{"num_hidden_layers": 13, "hidden_size": 320, "num_attention_heads": 10, "num_key_value_heads": 10, "head_dim": 32, "intermediate_size": 1280, "vocab_size": 4096, "hidden_act": "gelu", "norm": "layernorm", "norm_place": "pre", "norm_eps": 1e-06, "positions": "learned", "qk_norm": false, "attn_scale": 0.177, "bias": "none", "tie_word_embeddings": true, "parallel_block": false, "init": "uniform", "init_std_qkv": 0.0211, "init_std_o": 0.0, "init_std_up": 0.0211, "init_std_down": 0.0, "optimizer": "adam_atan2", "learning_rate": 0.000772, "beta1": 0.95, "beta2": 0.98, "weight_decay": 0.17, "lr_head": 0.00914, "max_grad_norm": 0.5, "warmup_steps": 302, "schedule": "wsd", "decay_fraction": 0.736, "decay_shape": "linear", "final_lr_fraction": 0.1, "batch_tokens": 65536, "max_seq_len": 1024, "doc_mask": false, "train_tokens": 486000000, "max_steps": 7416, "dataset": "wikipedia_en"}
Each number is 128 + 24 x the weight over its row's rms, rounded and kept within 0 to 255. Layers, rows and columns count from 0. Numbers have three digits each. The size before them is the row's rms in percent of the matrix's.

# down: layer 3 MLP down (transposed), 1280x320, rms 0.0121, rows 570-607, columns 80-159
# up: layer 3 MLP up, 1280x320, rms 0.0188, rows 571-608, columns 80-159
down570 059:144165152110125165147115130139122116112098122141133135127113110170172122142133091152138078120129091167119120134142097080136099110099095149083147168140203122132103127118102107093101148126143114136122082169077146143140121128107114167093119126
up571 085:102125146151127139102152101145109167100111134124160073135103149123103133074094136125103112113132119095119111114095119096141131153159111145106118138118125113155127096129140156093153131149138152149163120110164138139125153089098166145128137173
down571 058:105139117127094111123172144104121129149121089129122124110098137154132158167125126150164154105128160137173117113113103121128134171161194140111144118082130116111141148132155113116139121152093139112141104145142136114092123147142101176118120164
up572 090:066122101109145112113147141103110111119149123146113135099098103146174058133114148139087126145125138173100136131098101113134131131116115111175121162152195110106124160128170118159139130091134104137147125093159091132162150136160120134125135189
down572 057:118127144163132170137107118136120090062132167145111135097119108124109191168129157119105124104080101070101139109164109098107109114083073159121110150124143090130150150091090152139127098109156136112100136090127151134160112164106076084128090179
up573 086:103100112109139104153107134118099113131112141136133146169105117135089142171134108099121148088126110140111117130080158136138133130094143138062133126111158097111119195090138127161103133113126129137145124122138144132128120146058159155143140153
down573 053:156154106127163115161160092149142160118154157061158111091114133137119128146131132127163098143156121139129124104146145132158124114142114107102106112119110145139103147119110112148086135121126177158102104133101099093131134105102141141112140173
up574 083:125119147136092139142121111107135080136116111132147141124129137147115143157134121138136100167155112139107087128093188094127132100157095173129123074112074156115115104156122113142136136171140137116121126150052151131129113134149109117131148120
down574 053:122124128127121065100159159133156147143156156161126123127189169175137122112131120128125112091076118180178161167131096120114167147121106145160151143107100170179177149113119136117118130164183120101142098148155132133116155116125119140123147095
up575 084:116102134179119147102155107104121141138126161126100157125093153132097119173143111098115156132130131118098077144117173117162123151121125147119129100096149120131120129116124143159101126096178098121123133105120115145105091130131104133088098166
down575 057:090141105137111114117119152122156165136103106135134122151107137105145148136141127103138114119160103114128133140132147146097148141139136178147104124125120175134157140135091104151150157113141127116146173103111133114117168130124137122095125162
up576 101:123127116141133178156112135102172098136136151096146094138127127109172084154118080147090102093096155137142169113171146125114104132143106152105117125110107116111104094134078172154136132147131127154125115141113142033124169144145141161146114129
down576 182:126125121132129124123148126113126118120121121117130130127129134033141136128122139138127131146149097125129133133124126122129106129123151133128126139133128133132121137138125119122117249131135127127136000121129121123141123130130129134119154134
up577 094:138124140138149146150107098119143141122157157099087120117136117131134133200168118158156142129141110117158142124147172133153125084160154106105129133164140109086135130129131123130101125085155109149144130158145131122113127083111116116131139108
down577 067:133138108119132112150083093162130138121158133188131161121130105117103122136104110133150162123097126142100110186118139108154137090127130069125114137136143145145109121086154095122083120135111112151117119081125125130147132096134104104121132092
up578 094:063085109128147157159133127089152145181122098160159149149059133129136101179180115145111137129142136146119126133118199146081124139094142141122105087100089138133126090106146116137138125118098130060084135166085109138152099149149125181107111118
down578 054:119136123129125160137139108169165151099148127138120122153152134151148094145139101119152089125137107142125145159152117126124139159086159176154133142066117149141132154150083106161138141116146120108177171134098121107116145176126116135118143168
up579 089:129137161113141089157145130127125162137137142168116137098090117129115121132120134145086175127180118193113165149118128139102122118135099165151135129181149141108136102149118097121143125148118108132110138103110181105148127091109150093131142092
down579 058:141147128128172099086114133107099106130106078130148102132096126080107112128140171099168146133160169087110127101139164144128133128109068107097126137165119138132105079101113141124107165166091102146083200135151134161152119114124121148134117088
up580 091:123097125133081120130111107144142124124123119112150083052098102133144185132115134158128103117125134169170143121137113150132128101112148085130100174130089085133123094089120154131129131135173117136152124118194130107135161122118141138115124124
down580 057:123133157167148138171128123145137093108151189168101108090121100160131157137103096158068102139115134113114094143148133095156143106145137116117110133142175163114108134139118134109095081164140122170119101157106091184119121130150123135079080122
up581 099:109123161110156104150151145166144127143116162156151140107126113122137159165144079077131159099091159141136149124128109148157125131139123150125160087104102133124131165136124135123109118132114141141117127152141128122143149094133081110125122163
down581 089:149099109103095097122126155137123152108114126090139136115095160155116173140143192125135158175136103127089135115154144147118123112093084093126110129135156107108134120128204119121118129097109118122180130097131133091134110082117162117125170094
up582 171:118134114154104132151159114144133141114130148115155092112128106128117116126136132133111111139156137115135140133115150133130229146131119126137158111155108125171068137118088143130111229122151112151107037113163135112127110138148112141136118135
down582 212:125116129122128143126140126104137147143139142119127140144127138042127129118126126127136118143139084121138142114150132120120120116126154111120108134136128126133119128130129118130098255128134138145127000130117124121127130139127123119131145133
up583 078:091156091128107094126140175125116187122136145130116119137132125135144131142095116089123188116142136122080142136120077122148129124150101127089115158072100132120125158139188136105144128171127131112149133132138169115170154117119146121135150133
down583 051:093150140171126108134124133132122116185123151112176110105082121082133134135121134129111110152135117095113077133105139142181102160118127140089100079145122164130112124134113130105091123132129149107153140107098122143129164094129127142157122123
up584 084:149138103098137122114142145132141089177153131123127118203118100129116145172112119132110150112107134107152149118114183108160132094116142108110151122145137092124112108160109089109132134088119124083119124098151129132131088142143050117137099109
down584 054:096123168113120133133117102124141155160177154148148127105146143173097136138113129143118142111096111137139137183126119127086092120125121187128123117118129171137117138134089151140146122117168146150122132139122129121163121109132143116126145143
up585 081:147122141134125157155147169098115148146129157111122147098156144104131141086087122142122152124128115122175134125134137127135132107109109173171090141074129186139138141147090158100132127167119132120113123097095133136138129150136127129114131118
down585 050:125096118158084134137091134123137146122141077102100100114139120104161171097104109148119148131148137130153128162102095161116077135103135130155130113112152138115063127100119120123141126154108124114142122122118113117099127188101153125112126159
up586 085:119145122120091150144123117136133167107117147129112161136139173128159122100155092128162111110097126112110100138099144139155129085133140064137137135133136072128129134174131175146159130102139152109129124129124165141125135159137143157112120145
down586 054:113111146096167150118136109094120121129139156145126141105078130089123108133158140108093109109079110122106099094115152134096153085177119134109096133162077141133140176133122117151129121100127133147126130143123126119134157126124112122132097160
up587 089:128140123181124142147151130125105112168089118089117079129177107128114164150114112161190105130162098149087152101119169096168131090055115142115139187132164098069110110134116129105138132132105127162094122118119152115140170155106134081152136104
down587 055:142176201116145102152130126112117142134084144135164108126088129120128100131113132147166116145132166132132089180094149123132169114112078073108115074175107136125139132139102107112125123119129158091109134141082208152141121116143143061136175112
up588 085:165147126130161161170115126135159122149088111156094135140155147131116088102129151105133102120103112103134104132122070150116131136149121105116136150113126133171133134150134143119115131134150135122115128102142105128109107125166103121125121111
down588 049:097123101123096095111102083122109138146098171118182138108122136067141174152129168136120087146168203114084149128101085134148106130103147112172130107127100116143137131168129109123157162097157132160144111135115112110126137111119138126112090142
up589 086:073099092076097130103141153113124125112156146081140115162145148133139119111130123137137185149153122127130120141125107143166121104133130162130123130140121049147132129111140128128142120124125132075148133094107149143115104137093136135134119144
down589 054:113139085127157135127129124125148135148114081158131122127155138090138115131150129137132136107164083169180135129146111125130153143151154118145141120152095167144162106156089091116135154149112146142177180071108112086074184157100102115150125111
up590 084:107107133138116118153143122113088149140099105171154099092095105118113134090139129151131130103123127119150176119157176092150129153080161184115139165155151144121129149112102183140124128126158113150111131095152117115140203162096141145126106155
down590 057:138104118162134179152119141110109125138090107105109102104072108125141111105125160151167080150134140125108076126136145140132145086140111079140111113183145124061067128114127122136085146149103141131100097111058119144094098164159127122103125153
up591 085:116111140097112115130128074126132107109138112143151128126125154137102089128144118121116102111148156129127114136094110149146128113147128102129104144145141138130123114131145149114098133135154059105147127173089119136140079140174125141142146116
down591 055:091134119134111113127153121132173105112137120130122177142115142087130114140127137116088147115127128135168151121164129120105107093073129124115143158122121147133137125156104120115105161188090107156130138164122122133138145134137118130204139139
up592 144:157137144087087086184119135123123115085105134170130140157088135118145149118078116147091126142134102139130119144128077094133111135128145140138107130144092127140127086118137102112113106135159177117168143146167078100162127124155087120112120121
down592 115:140134096119137129143129098138124140085144148118124140135117105095108133090119090103143141107116054115112104151124120126134170118117112149134165131146105099138182096164093152139118152177095124107138111113172110166124108141119098128149091095
up593 078:201141102115106151140118125108127128158106060109120105090128132118146119123173114147106103128148109106145122128163068131150126107144131141127128086174183102160139075153107101131131122173111113091130126148114114133124107109176105142137141124
down593 054:088146093150149137110108112102156090113153129145122134144172121110145117109092134137142113142141114130161133138142160119127176133107141134162167138157104072155088142134101120092150137094163105096145098125147154122104159160169122102134128168
up594 111:140106098095151169145167146092164141107117097099110162149152116115098153133102153159092139156117143148126109131095142140132121091103129122175147123112123169121126136140121113122112112095159139116130140098146110098102141128147124120118150100
down594 080:128108093147173119122091097143137135148114121146130104150108107099156117121113075104128104123122074102147144128127139119176163118138103147163142139120101122160160057118089127132117125134129114147129154141137140188099161119142126130114091099
up595 091:119086168132146110119138145161133101136149108111161092070132142128125173101112126099133129154134152164099149079171167147151128089147120123129127137145126097112149186103142112096104107102147165105122124167112159123126156104168138111120112154
down595 118:145129133134108120136146119103125163121118108119121148131138137101102138124111218137137129178136117141081140120127120169117149145117113105136116134129116144129091140118155106113111143098103149109157033119116144118113089107119134097118190149
up596 087:098094111081102113144143128153144122148119099118165087146128158143161100105157157140134170087145118143145155125119111158196125151124140101151153134099190127100122126119151120144114127119129117147147130129097108141193158147152144123156122117
down596 046:124138148076126143139163084129161115088145106131148126123138158130125125127185148105122132122125156106165128157161126126084114135117115146104092163138099175133175187128110101138063165145092110096155159109122116106084140134153108121144152168
up597 082:119077116137116120119132132129120150124102113161141128134092132109126179105102112155116109118112122116100151113119105130113135125142132073167125143114148133161131119153112155143118132125159145186117123137208120124096116159137122117111137137
down597 055:147182190116121175145138098137127118106145165091111089110101114153102131156134124125123081145129162133110143106154159126154089167130143171107128106122114126136094120091201162109126102106110128080099090152160148131119106115149118154145151140
up598 106:125149115135129128131155087150162137106130132120113138127150167114143149145106135139115155162169112094077144111135153119115079105105103093109145121136136115165141149116105103112109172123129138117140084108142103050119138108163134118111102081
down598 199:133115126130122119122146126128128133123126123132126138124124138039128149133132154134130130180154073145115137117129121132123123128122147115127118135128136122129124130127149119126118255121134141136141000121116120137127109116133136111120169136
up599 083:135129134157141136155130142133127116117109085159112159114161116122127158120154109152129107144134142093128105127119134063123126095120105112089150124140209084129114081141104119115130134120145069077118129149146130118149086136165158134130116159
down599 054:097192123163120089135075116095113151122085087124145152157121123118180114135110131110164078132166151123151123116123139129127122077111118151132137124141127130125121161119115137133135094122126141124139174154071167133161128170162102117115118160
up600 087:082145111135115141165136091112129180077132125116102097163153123151101114191167129159112141130120135109094135123135085122130130158135110074112117137096161122109127168114147124132114126146142130090131124144132137130142139185143129179109149175
down600 054:137143156126138140112100146105114130091131110174126145121149132118106194126145190121131152093097127062090119132096151167131168125110127105126123095111116114139185182136125128122123073116110132166142114094122105142181158188151110117178151129
up601 086:128136079115145110122101114091085147125131153176148085122130116126143133131109124107131168125148130167098192127120114142097127103144098084111123156086159140102116144112147168163099128152131163106130132132144169123148157140170102199121133129
down601 051:145144199161179157136136126126142156127071118108151136101083145075122123129136175085100103122160150084081110100146157141099116142136114090093119116127119157095144126110126138146113118145085152145128162155095105152143133146090156114152134127
up602 090:115134098117094125104125131127083049145069071137140099137171165131188117096104114153129143134161142143125147127147131131157125102191143130142101136158153121155134101079162103118119124123098127088132134123072122120091155151133101147134101129
down602 050:133120098109173155129127117134159097127137123180173141149140114134139133076102104158099113123193092138147144119139046120108146101117093109169117166122115133128070131172086143148139130127128119115173136105122115142082123154144107101116119114
up603 093:143103122129131123142101146114136152108110104122121078096072151108142144131141159166099114153150130132126168141127071159098122153200117122155137118176066138123147157156103165134131119125145149089111141161095143103077100124095125139152105124
down603 058:143122118123167118119142146095143126138140094129108132122077116076146099134129133119129136151145172114114122097122142124149114169123111149145122153160131070153081068123147148136151144087130134129113178145129122161097110102158134163102137068
up604 085:104095125112136150141148110135147120109154080114123085124123112115064153157149133160152109112119141136135091136139126143093127141135123106111112118111110078127139150063100146127164125110119134118156131116163133136140143108155103072137119129
down604 050:121109107136138136124094120114088136120180134111158150148153127098094127104160132129120123120177162139115064128119129118176214130149114091140130136161090184140165151158105124090105156128121113164151156130131093123093161123138124153137130120
up605 104:098160152107109127152101107151131133148126155110140161122137166108141150132149134141147145101116141142127150066150150117141142123164093100161128157106132157134094162125124133147141178138124105127121094145121176173152128139119107143156108114
down605 221:115153102153120121126124136133126120141139145120137124116121114060139087108131068118118147078139103127141119190135128114147117123129133127134130130136124148136178114143075137123121239172140119144106000128127135090119141137146105151125055119
up606 089:133158137125110124113107085191132118136100153109124132105123079141126149117145137142162155119114113110172060124159142092100132137152127137119159134137128109177128136147115100104140135125149160157147120138130189119177164133136144099100103122
down606 068:150102103084097110138111145128074106142098150126141143083092118150085163155138133111119161145148161169088095099107138147136106136118119050121125118095139136120115133149103104114121136132135140152137089120180129121133102107139106129079127112
up607 136:127126095112140128101171145093133121126143130132151102118096142155124123154157151141136135112084081157100094099086173116112165142139157123160143120091081086118087111109166118115119165131108112138099122124088133084125129106104132108114102136
down607 192:128124140132122126104137117137134123138134122129120123113142124044125126112129117130130132102124076132105134143128131137135119120122157113136134131128124134125142123145115124127111255132132133127129000114135125116112145129116140130118108134
up608 084:115103156112149116117130150140164132129166179131139124131108143145111106149139133080108154145142123157111118129107128153143122166126097129098173134134132180160129125166175109151091121157156141135125134139169135125165078101150149204142141157